config.toml
n_layer = 9
d_model = 64
n_head = 2
n_kv_head = 2
head_dim = 32
d_mlp = 320
vocab_size = 4096
activation = "geglu"
norm = "rmsnorm"
norm_place = "pre"
norm_eps = 1e-06
positions = "rope"
rope_base = 10000.0
rope_fraction = 1.0
qk_norm = false
attn_scale = 0.177
bias = "none"
tie_embeddings = true
parallel_block = false
init = "normal"
init_std_qkv = 0.0531
init_std_o = 0.0125
init_std_up = 0.0531
init_std_down = 0.0056
optimizer = "muon_variant"
lr = 0.00968
lr_mult_up = 0.779
beta1 = 0.93
lr_head = 0.012
grad_clip = 1.0
warmup_steps = 200
schedule = "cos"
final_lr_fraction = 0.03
batch_tokens = 16384
seq_len = 256
doc_mask = true
train_tokens = 126300000
steps = 7709
dataset = "wikipedia_en"
Each number is 500 + 40 x the weight over its row's rms, rounded and kept within 0 to 999. Layers, rows and columns count from 0. Numbers have three digits each. The size before them is the row's rms in percent of the matrix's.

# q: layer 5 attention query, 64x64, rms 0.187, rows 0-63, columns 0-63
# k: layer 5 attention key, 64x64, rms 0.203, rows 0-63, columns 0-63
# v: layer 5 attention value, 64x64, rms 0.248, rows 0-35, columns 0-63
# o: layer 5 attention output (transposed), 64x64, rms 0.229, rows 0-35, columns 0-63
q0 077:481507537559495537479513524529498456384483459481543494525490505482492479504547538476486486510468548564533428499523502456447537553472510536489499485465482403527478492485486434430528568485427404
k0 061:500459520586498476477467486458494470495521535490482471526471547498521536507464467566559571475523532477501529494537503500435552515574561499538391523549536463511559483506446506438520589564500472
q1 059:514458465490466508450538541506536497528465427442532546502496490504516493602533461475473542501466480569486501478519546455482570570455481507435526433505481427468420562516491458508555469489534451
k1 063:474462564549466496486431472510527475450527532484481501520462511495538543521422557489523566450541531493464451489523557537520504503565523492557462542487586474493548471429500515444486585560499442
q2 082:481512525573503528493533528498520512478464501427560479505500537402562516501563531483492473477502491538535482467514527437420529574522491527474483488473489414531520523492428482411532531517447416
k2 070:507418581522475461499475525497493468431526514498472505536425455515548538517461450535495519456503504476519504491508462453475582476493531518510412511529554470568539495488521545466505532585439408
q3 066:541461455430505526430487478532497528480523461519549520486435495478536432561524499474519585494491539501529552504508534391492518530500507540482487442525466520465426572479470495578535515518551562
k3 068:542551528556464536546519457485517512600550501518511517511432573537433549497488547445471476538474495502468427422468527600463498506499467510496541565495533516492556551465486474484458539503509521
q4 064:505540535494495478576520473484498454552505557538500477575487567488471482494476473550417459522450422561516425515541503567478520391525458457524530519476510499490491474527507448457479535527517436
k4 068:460458539542506496459419541508476567466484536398552433552523503490516510473516456552558518449575548455501536500518459420484514511502528497468464511528517459511554439526516541474529454537486439
q5 068:501482551501517552453557552532560517453452476431504496477485569460530440532567452506504473503508496565508471531508515427430538552553508517469477505476469410502438522501468443418470492514509458
k5 075:518512580486501414488504565484448502532459486466476477485495548540526536445526502550517527501568537471518519520480450417497527498534548502513512545569517426521598447471524543495521461532458420
q6 074:486543495515506461559528445514549492578475557542495485524498525545495509469401534554488490543502458500475484474465497606547493423495471458543543595483542542465535555519528471502454460507523543
k6 061:510526577534570506479470540548557510580502514546459495533622509518493552501542425553506519533533528453504512453488459464488471509541515450500572550521486496565536508497535482464500436449468503
q7 081:493500518506501540457520497525488474435489483463512521444478512434532442511579443540477428526442508577522477500532473462413516521559534510482438508492467446463460449510520503397476531488462429
k7 072:518416549531512462491505538520490483466459566490510434531503462510483524450489492547463541463540520452517507510510444490492567516449516515462496497598561426555569463478566533513512518590490443
q8 070:455478472471511468490488504528438493411556439501512534468469481516515421485564493510466449479514492478442490527523433420478483529516609515451421512501512522510467483507529538485575566504459449
k8 082:519456451503494410520535527523499473450425535596449436469399431476520481443488527450471513492503516470519508492512444479509497454456460543476501440506482518544460511477583511534508565512509533
q9 069:476487478481477555466479501440525504517528541475490537562520468522467499532570507418477511531446593500530519484442510388482463568523538499453514460532487474587498553523505529563500476551445492
k9 087:494455418470426486524518508496491491485485424464482513499437524453525457557463560433482488451462466532490506567437562527545516508469493549494436462514496498411426544519458520511472535486566516
q10 074:475517524503512550432525469529473458519501506441480536489541578474490501516559529521434446589498505587545470537496544472479517542502553569446475546504517455592522522491490497520572568462482491
k10 071:619556501515533534492524477495447591485440514569445485495448496479464462431473492421449487431488444552474524481551451544468502518509488515445499462534514515435480517551529495513517530489518527
q11 087:528496481507475467503494528544539582528503561550481492464522465536474490452482522511527595402590448476503575450482535497536476493480504527526490453539520518495509483515456544537482432489577587
k11 093:515564475498517488532470461505559544536518457576533516481455484539495510508489516457449485502486510577478458531479505453449434460525527470551531585443462480513485524531551393508461528426433539
q12 087:564429420527443448532482523435431488511500528579479474545450426541487497512410510452514483492448544483490503489504491442532512481505548567479450486571512447488516497550510546543480484520496464
k12 100:472458420401439507540528487525502481453515539525497455471535503454502435559524515496505469394495494551489506507519528509532506477446474531492536420519458475532433471494527508562550466458583475
q13 089:492532533456497556506456467485535532607514495561479571543498468531460458523521517527427516441538493472492481500537472443548419470553501488466504472460563576428468467523505517503429455469487502
k13 083:523619522485502513481514499472540536537455510600613486478547528520549539538451558446515492538471444488445515496505503533451470423521535448508510502509490485509585522495498462489502505465446493
q14 099:527538503485480512521498450418517521511463489507525552467472488512456458504537501454549500541553499378491535480516541460487466501465598480428513457531493552480508430550571478488511398492499504
k14 115:538488422450437557515523503476492489542464479444401515491462488500445414513518475464515443493518479553526527520478537487546512525498499545468474534516490513448436470576504543498515472469611558
q15 106:435545471455544453520503487504539528495444488491528548490506469491487467519544504507510568546526453385528525516547587448479508535531476434552538524503495608489483498461568521523513474460528558
k15 080:474477551555485444534437486534616503498518506568538487490558445474488522536543552476504503380462495482454464463521479546529512475458484476490521504574495515566512489478533473532495487508475410
q16 108:464500498468545492494474553550509463517521490506523600530537520544463493490458590525450550485520466479552444491508537485521477470490498474594557440459511517524445443447446511555457503411465526
k16 118:460466465520518494460489567508496561514576524542459556535490519472530463478532560431474481496449492404568548473460517537443476483461518437553452516477467543479502540487552426504501546492539557
q17 104:471586483500513539514467479490533490480482518573499466535570465477494548590525502382582488514498498562497539501482483399552506502502470562473451485518466530519484587496479508494502506556481499
k17 105:558524521519543441504487479518464464485510456523484510548500457558508438522561464480508501489492479484577493556552498428483549489509440605435497420489476472480437508584450481522527527435485489
q18 112:586493557497488458535513487522549518570504489576495492502551549517480508520576513495409547405494524465511496490452510506560471578553472552466538513535479544478545483514508508541488521430472561
k18 121:552421534422518508510544496469476509479453501490476520464489487538498510535534526429539536444534544522494516416528536479508515588560503529505510567530506545520599520521489549499424522508482586
q19 113:472436489537519503517564509530486542497515485488491598536487516575515539455537506474498498521514545492566526519451516529477539419414550531533518436483511498540447465464477511511508389497531418
k19 097:512468606467483529502542574470519554471481450493559527517502488567522521488573510425484454470526483462557516423503457497461540421540497509478505461532514541481458437509447508457526452539528456
q20 108:528444535517490521476501470534430563504421480534435497528452480468383497477491455498423481462493500455518494522506584508536460425472506488467557499564457540583491525500513497490495441539498498
k20 110:552506504542541508446477455498442520502498521497530482555417501418470502455512516516460399512467488441531514578553525440487491468476518543554515491560440479554535495450529479420545472513462488
q21 146:443505563542547518559501553552542494457429489569452467519497465535475440488533461503415450513509495509544493506444541474534518528441521510415474500524519514545486496487512524514602502555570476
k21 146:441525493513577550452561526504486528458479438455520533487520479491470515522502519518415541480460499570515507448405526514495577507477516472543419522497474501442496525531491501539546570565529435
q22 140:527485492429490574474492560525542471452516482490517407447494524487516543545524486496482549404494482572490464522527501472503540517499505458511531482434509548623476470461516572544449516500455497
k22 141:565470470439522558463524584478476468508562570532504459497494507492518569582524521510495576496506468512523436447511551464496500449489453547520480499510523552585475499488547587534481496484487561
q23 136:459553546473512508536533480420540547487473531493570520433502443582440495560481474495563515545482513566476483555503511518529554454504509421458567536491480522437466456451515524532500491442519480
k23 142:517555475516541444501592422475510494473552441556497493499531451491465481521505509498553554526458483454544533504524485541521505502454526455525485461468486628465465516407570512550505521462483498
q24 123:440532549407438522502575498528530522471470448496501522504492616521492466483550507506519458565453520559508469503476457495534555526472474536461499509531461450567541497566529517470426495505440488
k24 138:482468529442490494536606501485570519491486487545515460532445523598489489535518471511502506457503507541488477510524506441524574457509429423485518514538361536521520548504487489519475500534466481
q25 138:488537517477529502527459495538472476511575519508473466528408475484448528476458545458473495532484486528483468530481519619535571438509542480516470541487466589433568465491533525483428458488489459
k25 132:460483504496485518539477505482482461497589499501461497578467535507487430462402510473452519431476468545453424542553504522553494490459547558548456560422520546451485467538529488498489515447479480
q26 144:445539485445475577483497472520528542541473549462466524526482530469448421535597506501425444541506428509528502495518492512489480532565455470572528551453579500456474507519446508490508480526548467
k26 132:515479481456512598500558470560559497454512511517548523602534516474566439504491507584540482461521493544523506462506513528449484526532413478565506519422499503522503507519426474490524571499498498
q27 133:496557516473513467435417411528478492556490477524399456439553561488498513569518477548420514499499484504494500548508445589534547444499524541506454551518496521480487517535502523484555475501480492
k27 130:531427448459531509523476413513470552494526494519426488478464522502510513519480519511529422454482465586503505539497486568540518508463464476531490528472496432456454546589510504501466508486604568
q28 117:572466505582472432500534504519501503510462529530469498547456490478496491552482538554465482492528458571559509500529518585439546529561527453490486503522581577510517521503544539477438536591496501
k28 119:479531495578558535519447538505431541511608511513478478525483481552538481528509523546480497570511495562567513533552575482512578521534437462434491507467521486471534527483514568511470529444531510
q29 128:569438567486534473486533471479464468449494501441545528507516475513484478497505436450530458511433575494513462522533572548459562501615517527476548515463530473481509469549452509495585476478471477
k29 123:480466590497558466506504492453480493552465506474496494554534445460552475554494527527563508477432556480530464518463529512438544492514589521538512570481462469486582488441506439459532471485568481
q30 138:548442453450520495529448478481438562434484466489490500474467461533471455438483527575456448464496475545479445468533452460579502542484499568454420551541489526457499427495495509480514491505551522
k30 131:516491487383522534445469557520469507511503453484414494540482547563493475474523447570418486481456486445557517486450490485553606530481460494505480523550498540461514443472489526489504465498504539
q31 129:476489501452565561500465464473551568508453458512536524567449503513499496549450475473535585484503500490512492515517543498487493580548527540493568465484525431526545525413462455448478475581552497
k31 133:543463507514491520500470546489491507457461469500534515499447510433505462545533504465449611526425547522516451533508499455456505598584507501467561452467472476481431523427495465497493564518462496
v0 090:491598516472509482499532486513480502570565513494477502458473579446479562456464475482431485507513555476440469488466502484554520518566470463548398495492494517552516505476504475445518547428481424
o0 089:585496527442436498504554575471485523488481536560411488519472499500474502530425511504461443496564558490417516517497495481549527446502469504526440437506514564498533423472496476472500460547456510
v1 091:545510466542530454488544542589535515555463568474487453437458528480475586546493467476523468481510490451550553442478489507431450537464465496468489471471499454458479523500477531532567478560581509
o1 093:535546473528514469501577494554565484524431547523480479490499467448521546598453493453539460420504506463551544484513506502416455542495460519528505514483488470489463483511467538540554461572581502
v2 102:536483507549520442552529496422503459541511515541503493507579525396438466515539563503497495505575412476467540519457496471538492500498456458542507514511552469456564458463519505495421447536498527
o2 098:522488502527544476550522460447497437533461541524500490501540480427484438490511562514477487495550468577458495464503523505456552579551506440570471531409553501472590492489538489499462526505481567
v3 100:457418445548483498515455513570516465533499448504444492487532465485512484479480446477505465537532470518534488487455546464486432481563496447459494484576540567484490517462463563579515547569581521
o3 107:465453506569480471496491543568530485510545490518488527478528432569499517481461443507463567440545510480536544504496555490415489489552508445502522417574527546539493478501478565555516535533576507
v4 097:385436418483539511439554448510529498503471475493452518495443484466552513486536530549522456465472483450520449469506523561527480507457481497533455505518496438537474480452468421539454515465518422
o4 094:474440439434481490426550476467544493488464449513441568444506494496542498520523558618463518507506504426508463462552517523497442519551494423500455505501519466509509492461419455530528491510489477
v5 099:488540574542500501497517523574467588518560461418458496495536526465436474519549437446520468506514548486486444466449551548597519496478455504458549564473506511471500470495522533473487483453479544
o5 092:531532579485462471509491535542514549534492512475476521464542542485399520537554468509503497416525579506436511477478569504515546539453519470484511478523482508453525462479462484448572476500432596
v6 088:509528462525535477529517468549532407508508497535474465484459522543443544436547606515479522552443470528545572475525474501511501534513514460494545515521466452634512493492508519431521491542514504
o6 086:515476528507543557535545511494523407523535527539437490548501516593470534511544576563418539530491460544537513439566536532540495517487449487499482541527462506524508506539507543442477450567528518
v7 103:518494479473431467524456447575456497417535575454439536454517511566528522481496442513513573540515481467504456514477557470558550515513459480573497539496570506466468467550489502508463444532462479
o7 091:527461417496439460524480416603416505462504578476499505433489495551505483468491473440532536505567504519431504477507453513553512466512510454508479548527493528449542475563482451498501455479466508
v8 087:465461493461539529536517550472483548557561452524523530534492494537501455408489434519572532481556554460562466495432421483563500569440454526539480501500478494474498516485473452507500526515545561
o8 086:513530497489512500527519524431508551533562472499550563504530477470514518464509456452543566475506530442562454521508444513550529531542508435548440597435474533463451429446477454497538505491553491
v9 103:526474466453537496524542520462471583418499489425508509538459510523522497504528519470547424510453555545427470531496574488551453470496488535494436514503502506462556468455550465483601555469515507
o9 100:519411490475563453533496553470483588509542489403438524527398552487492540524530465487496481479432547452475487532502516448527443491478532490521500496554519457549511453461507516528482481441458531
v10 093:474577507443479536482531509559509467426443466533487562540477490438551545490507526518481509511498499441482541651488521475546414483492491508495440475554493523498544495510469523462436489478490514
o10 094:452494505459480562540519488582487436443503503492538534513446506475544514505487506511434442504502508451466509589495532470528415509567483515496432509486521521502509555416469529380489509460491511
v11 106:478522480495481544496524475542449601490470484489468486501442526473516529462462555451510522378423445489510560510509480430477440488545520426499469522518515593507490484505533454533474494529453533
o11 105:452490519464466574488536490564524507514474461487447473546383523499475524490453504501533518419438475519501538499497482522460446469565477479426453567467545599490535469475523453500499529517514539
v12 097:559459501465472427557479512500454512564510471509453512539580501489520540463452491474512536518497543502466530453562533563504518462525426489585523474589439574470526455480463482470510493501453448
o12 092:529388530419521494528476512480495491545506483493509492475509497506498515483458446524490499543467516521455476507551480542510578410538424541570484516608557574455499477451509493485529506522445499
v13 095:524513514509472509474520570512531536432511564563493442469533483506467484490497464530505534543507488528482559461490463376483532474502507489569443506537464443530426504499469567567455553429480529
o13 088:487514456531487539431558533523518516443529541461514444469510409510449469504473460550506435508500475513444517477473488495508582462413562498564432548522480493481498473522462549518482555452574504
v14 104:491478518498472505495401459512558563498478516526410517506526466467468557500496549519516523389524501492449496493500483503577415485507543563457465487503509478535578444500473551433453504525521475
o14 112:515478506491450480545487435466584429542502465496481467530502546497486542477493447476486466529531504419465472549565451522478447536513485508422506537415545480506554419496470531452491461419494511
v15 085:440553493502488516560485557467527537517472543479480465528469479487526511517501501473544496638539447432442438457561455558512519532586511542457500475513483512547481428504545488462482477539505520
o15 088:462530465472516505485439541514526552534488533472431441534508483499501505431579515380471484571521472512474449451509529499513538558584511550453481435541485515504456439530511503439533485499518516
v16 091:529486479535526490559466485496527550511440484526511554474557539457432473498458506457536425538536481542479442507465423494505522546448504474483514433499552555486398435522522539458550553481455524
o16 083:559462549582504465586533528520509604540483496518552517489518483476554486541516492531547491511525572507504457435428461489480572549521488446478481497486510524571480443548502538471506552501482444
v17 098:503497526497465475470472536505511484429472487519453476534449484461509570486504422497566547459487479513510452518486463452459465547503494451565547538464425459557477614524564499526510425534540503
o17 091:484508523502443525467543455489486451435508431517459452490479465477494544429528517420515518464506530482483471560464475529458495545490558537539478563544421466505486538546519465509529407586547473
v18 105:480453536426528544477539465532556513525427597599555463546478469428451483441564503453467491498490493544529501508540507531503490485422534471460479487510511450538471566472552522505522501488486520
o18 097:493446543455509534425566477528567482518528537547496496611544482457484526430582481553477487466475511528478533470466508506479480498431496431481546452492453474571476577506475514493458531499533490
v19 103:544447524558496472473471448504478515555482420543536487471443552489511466513512462494446499455510557495542444478597536429538507498518472540496556534502486512543510458527395474456574480458479497
o19 100:533502540472512482444464458512455532525513441544500547532471532468441477527490473541411420521495577466549464481550518485514521431517456537493571608462455527473535453525460467498545492525526498
v20 092:540503497470452538381546465423536571479514471479482502550455469547488477451471444479511490481520471460405492460500513558487479497517582476536456441553469477491527568521475509455473459520524491
o20 092:514531541462459542465491426422501598430483505552485455495435441506507494466540416502501537473476451486452460498604458475476464462470540474527463488526513488491447553491473508471507514509466442
v21 094:435466526507483551527450497504543515555490517447493488411479444540510526516504492477474421535585447475437545507476495506442503562524475456538577486433447497463481509467462488510561422519534493
o21 097:394525534518491534520498502522486507492496517505453481426446475499546473525487445512519492579572514558468512497497475468486485602526485464577578499453467495507454501470509466516533455584580512
v22 096:509415443525564499526542507429499525513477479558478495460485455456455518500509415461489560556457504461496556460448552509460542479512439469462512496487492537518502526585459497423484446468437523
o22 096:507436501554596521507448446480535577477532583601464480488520488467453541492455418450532564530460527534512499449474568481484499466518500546532453505539536484502478505533469453475515484501470488
v23 107:427510492518526537440492452554568581565568540445558483478567579486503503525453457514612499527507523504547486495503473499458493525422508456492536531495470517473504538526481488476519529531561490
o23 097:468529503502463480498504513565576583505475494480536485473560551449479470498480519532558538512530508499540564484582436467472578546397498491524473491487483515531489565522451508483577487569516467
v24 093:487537515560507501535521515416477530470511503548464557441516544538531493450476446512458457494499397545557561549510500446554472509470507557481559547490562516531503500515533477458500522409526442
o24 090:480508499531519507527603487397491512482449507471507603442526567543472499417535510486525481510519479527541543485483571493507473471499527531491549504447496575534576506517503517478500529408528507
v25 092:492451497473522433554477494500448451556540540546512495510530562490561507462505548566506431530526564519465532425439485521512514461506489471524483499516510454476572493556552572486489459482394520
o25 094:463474479464542412577448492481439457572516547603476497504523533474467471452484536516522454513490512477464527506482503535514511442441496403515454510501546469455465471531551569545507531473489542
v26 095:489441510495574492508562501574460509479459507418505592591487466501471490512558452526528454513497476438578489460510439458537475511548509525521478562464512502489495515506474474470487521589455452
o26 095:527496500494566498526466499613517496507397513460429614483515525495471526481559492498455569473475469485498520502485457485486445535550505490558446478487484484431508461503483453454504556548494452
v27 092:544487446509515497493433523478548477507519436543467449570469489516502476490506472452456491463499553474524527551545407541537454510445477468499494546497562520547548481376551478498506510563445518
o27 089:516460517503484575535475514482558471544535497527506475608464514548567482480550492433424463422502560454570516507499511537516536581524437555541498543477541532483553505479497494550475517510490495
v28 098:521580516443418433486471455444458485471546515557509510535466470467506534515597554494473525556466558480515537401454474459507547473495484480493493529509497536433527504462485557506561498456477490
o28 090:493506503466496474460485462490486492471497573527478506534470489465419597575513539494513476498452566566495499482448439519626534494446567471482486526520533488475551474459531584483507517471480480
v29 100:513468496538540616437524494508545522539478494491408505513501494491558555499550522495480544546490522497445533525516436427540515492501560561488531556461488500462540550413498487559507516452470450
o29 097:487477503526561560452553529515503494520464521488478472469505499471530491511508518423442521584498564472437542538574521532534493515470592537426518507435523534496530538434493492579549533471487441
v30 105:521458536494495406522528472555487515471564499607455429513471503473602477483463481523437492587397459512479526487519473451537517490492476504530493502481488556515480443502511498487459517455505545
o30 097:467425528454495428497570513543493478459529555573541472444488479561543498438484505455491475518430481478491520423520525538513516449528505552541503556520534553482492410499507479488478506445497586
v31 097:565497425554415544477547489491525508446481529475463482449437502424496455494522507526475502515498483492608498532553481497468545513447468516529475468502429470465517520457598485440493490539489553
o31 095:514491434584396526476561458501508491488526546489490538500438542425522458542570492476445554509498508473549488457509562548512491503503490480540467504575473432526432518485562492452499524531546508
q32 077:546493579495427483510484503480501504462422473504489476470570471480546490421509503574495519458573488571491534454446531437440510433513432545479463468470535480470519532520434466465515467520466532
k32 095:434541399491589515505501504492461477526539558512527531557455486529437471524528501459522477553508514396507472546485504474523522506508594505544525527464451596481531529460473552544484500495486495
q33 142:552521607519427489495501496487510491469433484510505450458536481478543520421503481583525543491575506552481520481472488460435530447516443542454467473514521420521502493564475466449534470523445496
k33 094:520435552567489504506507498483439498442484480424536494478462503417531551497508480575463477495472497574501516460447507520520537478541402470441463441521548398475472505451466477479503522518524499
q34 085:534513586513445479522497498459526474480455493462531446449511482462507527443527462561570524462584500526417526545543446496422551468521495484432496506563491506548503493543443485471543510520453446
k34 083:490430561544502505467558520529439500438475506482555476519468549471514549493486451543556473467481510527515445511445544479509542453539391464430510527545550508491490497397446497493495494556501465
q35 079:514500439445558542498429543501465526509586494453459560506514480534532442534490514421505464507485509488506551530537487462501427588481548416537469532511470529425511521493483508523455562445496511
k35 095:521490526508514516553462542487441484472465593522421545574462566436437526476513495543478455467532460509444526537460439515521595535536508521483521497460488471521551471568486523500488471481535436
q36 093:473527420528405563472430488524471491542519449468450545531519487461431451518497539527594488476503544436478537432543487509572485498514534564473472445499495494503487486489562468489518506508554542
k36 077:527578486453456533567478564397485507561524533490526497462477470560470517444516529468381429491472510461547516439532527505562503513475477550438531504466463504484530506467481470503508500516524544
q37 096:520475532537548488506472508495509419455502517513513559513538532444491523545470487552526563524531466533478434515459467465470542476540574430558556498462487510510445487622494493539491490455454426
k37 092:496520463480469521415437521531494477499540487464459517500407447471484453501457497479583519612464547506476478456539471432530555533499529559460476518509442433525476551508547477479519544486477481
q38 085:474465389441553525463520542503508489461571512542503559487492549533462470600471527454518461491416522461536514521525508453531462559440537475545455519486442497441506513504557530528522529478495491
k38 079:512509455511417433510486481548506454541465444580475496475519475533512447535540485434481563501524504458521469532496594455483452537470573558532505517440439517500492456572537509542531473458522523
q39 079:476478460536529491493416464519549500585604595500502476584489524473486533551522556450509500434486434458498498553508543540499486530505533465538522539507562560537486501497447519480457465492517494
k39 092:495566498445533549449509497465577522478527452503498500460495500479502464529547590453492485507463474545433492531564480471532491506477576498519462558546476412554509487510601577483493510496512552
q40 063:489458535496496472504555486499512498428456512476448498443587448560551466477498492554423490495492432497491572521517482545529522417538455572561482512550494509503549505510568441531494480490512428
k40 079:472483503531525528443482540556473489478475435433465491468540477591423466433520483529405551538513513527467565509491510491441556451539482498428462523518477457492521523461499473430523521501485437
q41 088:515517504402489500469503480465480480479433516423525451462486495488545561481511479545561519500469508502431432433487474520497544430512403477496533482486458458427507423511470560476514472506486434
k41 089:533463490491518523441463480548526524494481460475454456562534499507462476466521503605466536432436536506463512574502414504526473487520475474491458481559506433598473555463448504517500491527462445
q42 086:507442509469505538500383516441498518462517506496462569552515555508497518484527447524460540522488596536492418483447516445467495491525456462447562492490501456539512530548529512477567555491440534
k42 079:490484533470590476404533493473446453463529469528535527486515506546414512521497531560466451428507484422434452500458494496509555492541468464511492516596527515514494501496468512577484564478490477
q43 096:483506501473543529486535500496459506440474470527507573536441489456484472532513593489551512513514442544500562438479483553580504477535492485490498578520523533474573509460404455450571482475541532
k43 087:501483533451452507468475548421523549495571527541432558539475507551442572533445505511424519501527486518537497562450475517459457463507486527553565502489448521492504447556412481508516455465504509
q44 084:522446441494547513480455455464475490494525520402466533555573454523545530504566464435503450472457492408535513547477531497453490572477565520513457534534539501508551446484547529517448466500505498
k44 094:487549440489524482536439406462557508501471518534425515528567440455492468530582512484471462482470526481486509492495498522475422586516574516489472554534500502487533438561485471528542514445536465
q45 075:482507441478546507497468463459515472515554457455420554576555469416496481495516529432507502484522463498496500463463512460571453520412533467430536479464459527531496553497477553576523477465508459
k45 096:530442575568507550529490482434489538473465512500589464478459486416469514467454443534558448450487536512493533499473449485475575500458469493470502457553508388519511482453479473520486541492498497
q46 085:419507461458504535487472480518507551477498555570466443496517467419465520477499592458465456512528531439538566502530537451514480481430523479464433439479486551497551509508498559558534448533481489
k46 123:497539442426526477486485468513481539504489445506437515559518494556508468474550488458487474514535527461519450530521550461546432478442547556537468512447465576520483474632519543565499492509531494
q47 093:482520419515484507523478516546547486542573439458511517444430420452456484565508561442512531529508488451519549572465479465521506526506559512488541520495452547520430534493480533528458541462442458
k47 097:460513550456459485522483484542577477400508552435449519510542525468527566493424509522478459510457475529532471513464452465463450533446513514478452548490571501531512460451484526479451472530588524
q48 087:408559432442510472486533521534408541503548461539498484489460582513531539509533526479442445562475505464450555514450494473519424520484483446474493469505538478497492457527512528508464443422517488
k48 110:478471583512487470477515522530482494483475535481542472488493533519510573471515445605541514477517554581468495438461496529536494457482397501508517479545571436494470509411494487465514574467477503
q49 108:514567586511460521516533524512531512513465457490574470549527480456496573422474452582501527545484570539494472486514551490456528403509479548538455529467549466485516512432448483485500504489447504
k49 082:495489555549508467486449472473503520415476567512588462534478479514519579423486515480511455585461546487465439425496463516475546521488458427565474533477524522556539460494499452510480487526482499
q50 080:465470474483590536463439488493503519486515545513447452477538526473467486545523538438510418510415481458569540494544508466511502563474577444507452510517473521454554509437498511519521555584518498
k50 179:516450553527498503462523484493470507444500456429553478492508527494534539464437442581510501510475493556481456475479480518462526456528399424450499454534556398500473496414468503489493527533520472
q51 148:543497592512428527535496443497497496468434514504526433474497490474537533419471491576537554507561509585459492457493465528436562429518422509469503487496523513504492504565451495470523516537474474
k51 088:466573456434533576505564468502551532556592467464499525512524445497531429492492476492523459496478511447510481534526484450455476495471614522493513532466477500495548509496550564539462544451546497
q52 085:460462470434518576465523465535472504567489537464539525556475467523523453472495503477465497556538512446600442475497498504484393490549470454517500550523512552524477529523516513587552446542503516
k52 079:408441530468414563471473512526457527535444466467529577555523485507561501457492531501518506462486401477490519476421510492459552480500471492472506511527527496514474490492471391479442503511540471
q53 096:402469513431467561497526471484501449507446512539532522467454514519489477568483507497549484478497498496487481479504437543501449484425490521524534533410451446470522496365496462547506546491473477
k53 080:494466511478422512513495476524471493452461506413486500537460529423528502487529519481495565471571519491539504480572489551513419523516547494507509558417489453524461473475420516559478424439508541
q54 102:509560539420552518421479435549518463532473524522521541400451514497438475498517507510450492517533528535478514483512474467522579505546511567505461445436555456489505467454420483543514491545478494
k54 084:562560443474508500554516494476475504528427495501488496612516513533513524555488429460529491437557526515492525466559485529515469534495441540473517527468390512562423498505493483514457529556532525
q55 099:494448538531490521566490461503508445555445446445475550473553623500489576483512479435496435485515518519518543518482540449500455496462529505487565523497506437508522425549469509450491495499428507
k55 086:524465483479475533545547509479471475511497493446508458572519575527508521489514517457577494471494605456463506476489481543503461468509449499549479581581526496408554537501517414525567473489494500
q56 086:407488490603569460544472498513506535454487522418525525488502550516545558398503531482513572470516514471515488458528509472513496495572550513517548465505524471501510536461494530462487490540473405
k56 081:524505469515511452531500485483606510476508505544510587587547540504518544473528534427504539511480501431525563470531589530495415430478542522502551452532530537522489481510546522530491527510527549
q57 096:485526546502522454472450465420530505491460426511533487459380494448472462453539456528540475546501502525466507481497537591485495472572463500454509488485443417482501474528471518588474486470503513
k57 095:468524454440539449492428484499487467448479468579478540463496578498447454499533492482538476453547481478509554520501511437518392534436593539505475545485491471467531552559504508507510488468546488
q58 092:444466482484486528546523553454521522505496498382409510528527521599418539492521486506458542446412467530453455499444513535531532524513528535469497530496529516450464495465532516517449491486488551
k58 086:483491491480497441581442548487555499523506528564530495507474399511445520448598478497511531472489510460526479487534511433421488506552493484439458498496533470420451459512499515513449451518483568
q59 088:436496472539539544480477507516492395630541510501479507531479458495470485467449459500502476469474487506518516548489500570509515428478484516453490419529478535553479499496529494485538488447621509
k59 084:560470501437524488450519472488526502450446486497415535480532442534526533516528505470505417537535460526529505489432508469541525501507538539456502476554509469487403538579479548488563458550570539
q60 109:503464414524495554462451482522508555527532484463490509582453509485436478546491489470561500524445502464514496552521546535559524545489485483569459448490476535508573508470497576582460418481538503
k60 103:602460584525465525445549492472500512466502460520542487479481494515532519441480476601477473478467474569470530474544448512473517449535458461420534512480550492521486584507497451432454503470497485
q61 088:448484467470544566521514455483568557516521519518534529518498423459458553567414550487551470549536452478497538486553541527578478573533490505478508522488560525457514473473577508460488507456517468
k61 081:532439539485542496512560532592503528515509496436558430533499490496553528502484513551443465477552457532502462467462523454527477493546455494460522426539571457516565514454484494506462456513420437
q62 089:508438465444484552511494595501398492484498537541519519512427475528524506491515473457552498471525536571536452490529522490530489511532550635522468490465533481559548543482504472488526492551545481
k62 084:472403445473521526464525506526477478480574493459525531497522538489528531479536385566529477504488501537512532565470482515499506501532479440547524521516524531565478512585446479556476571511496582
q63 097:461465469524527481449435520477543504513398510440533513515486515528563516553494528494518462452531558494497557467444509515510523510464538545465452518521516535602535551519526504580428513553497427
k63 089:440524503451458486497591562467555465484544501528518448475483592467520485489487490494525523457481503504565547506515466500499551441590413460492472505441492429519475462487474494548475568522488442
v32 099:531526499543480441456505514458512467441442547424468486484617483518457463462501411580549510501560465473526463522575526472471519498486529500567525501479430497475470515505543506516515504565461489
o32 105:520453504470503496446445526550486489560528452497522480614418473540531459390492508481521464478570562514474446467460484507464521599514480550507518514481514461547508462539478504496515486476502550
v33 110:425509557489535536488486480496475502503468472543497517450508473580424459534486526478509489463541462542524551528543483490503532487495531494557545459523525531440502459432493577626544538457485432
o33 111:534519547506505548465565473539526482432553481484561452516566549538454502521488561476508406466484516518443494458497467544577510491498533499401447488500484472465526471470421455466548482489451507
v34 104:529554463461543575500444518446518492547507547528567552419532419507526498531502466502483468546514541431443469441531415520500559458539484498531447510524465436451516529518505527529519543473501521
o34 096:480519523575548490513503439509474540559538492507545412535414537503469490490481548534548534500499447590486505568532571552501491509483518524552544574509458532501461480504511423457511468472489446
v35 100:457465465495471501566482480429521503364489535548457484545460487511502565530575503488467499566459550447492518483418460474472502522525526548442530530555499503454459503450459507472505487479527551
o35 103:506465492542594475510493528480491500527543517552558537511555522479485505541453483480490599428450453473490497539486529459458495407478494497502510528473500479488487522484621477516604528553516488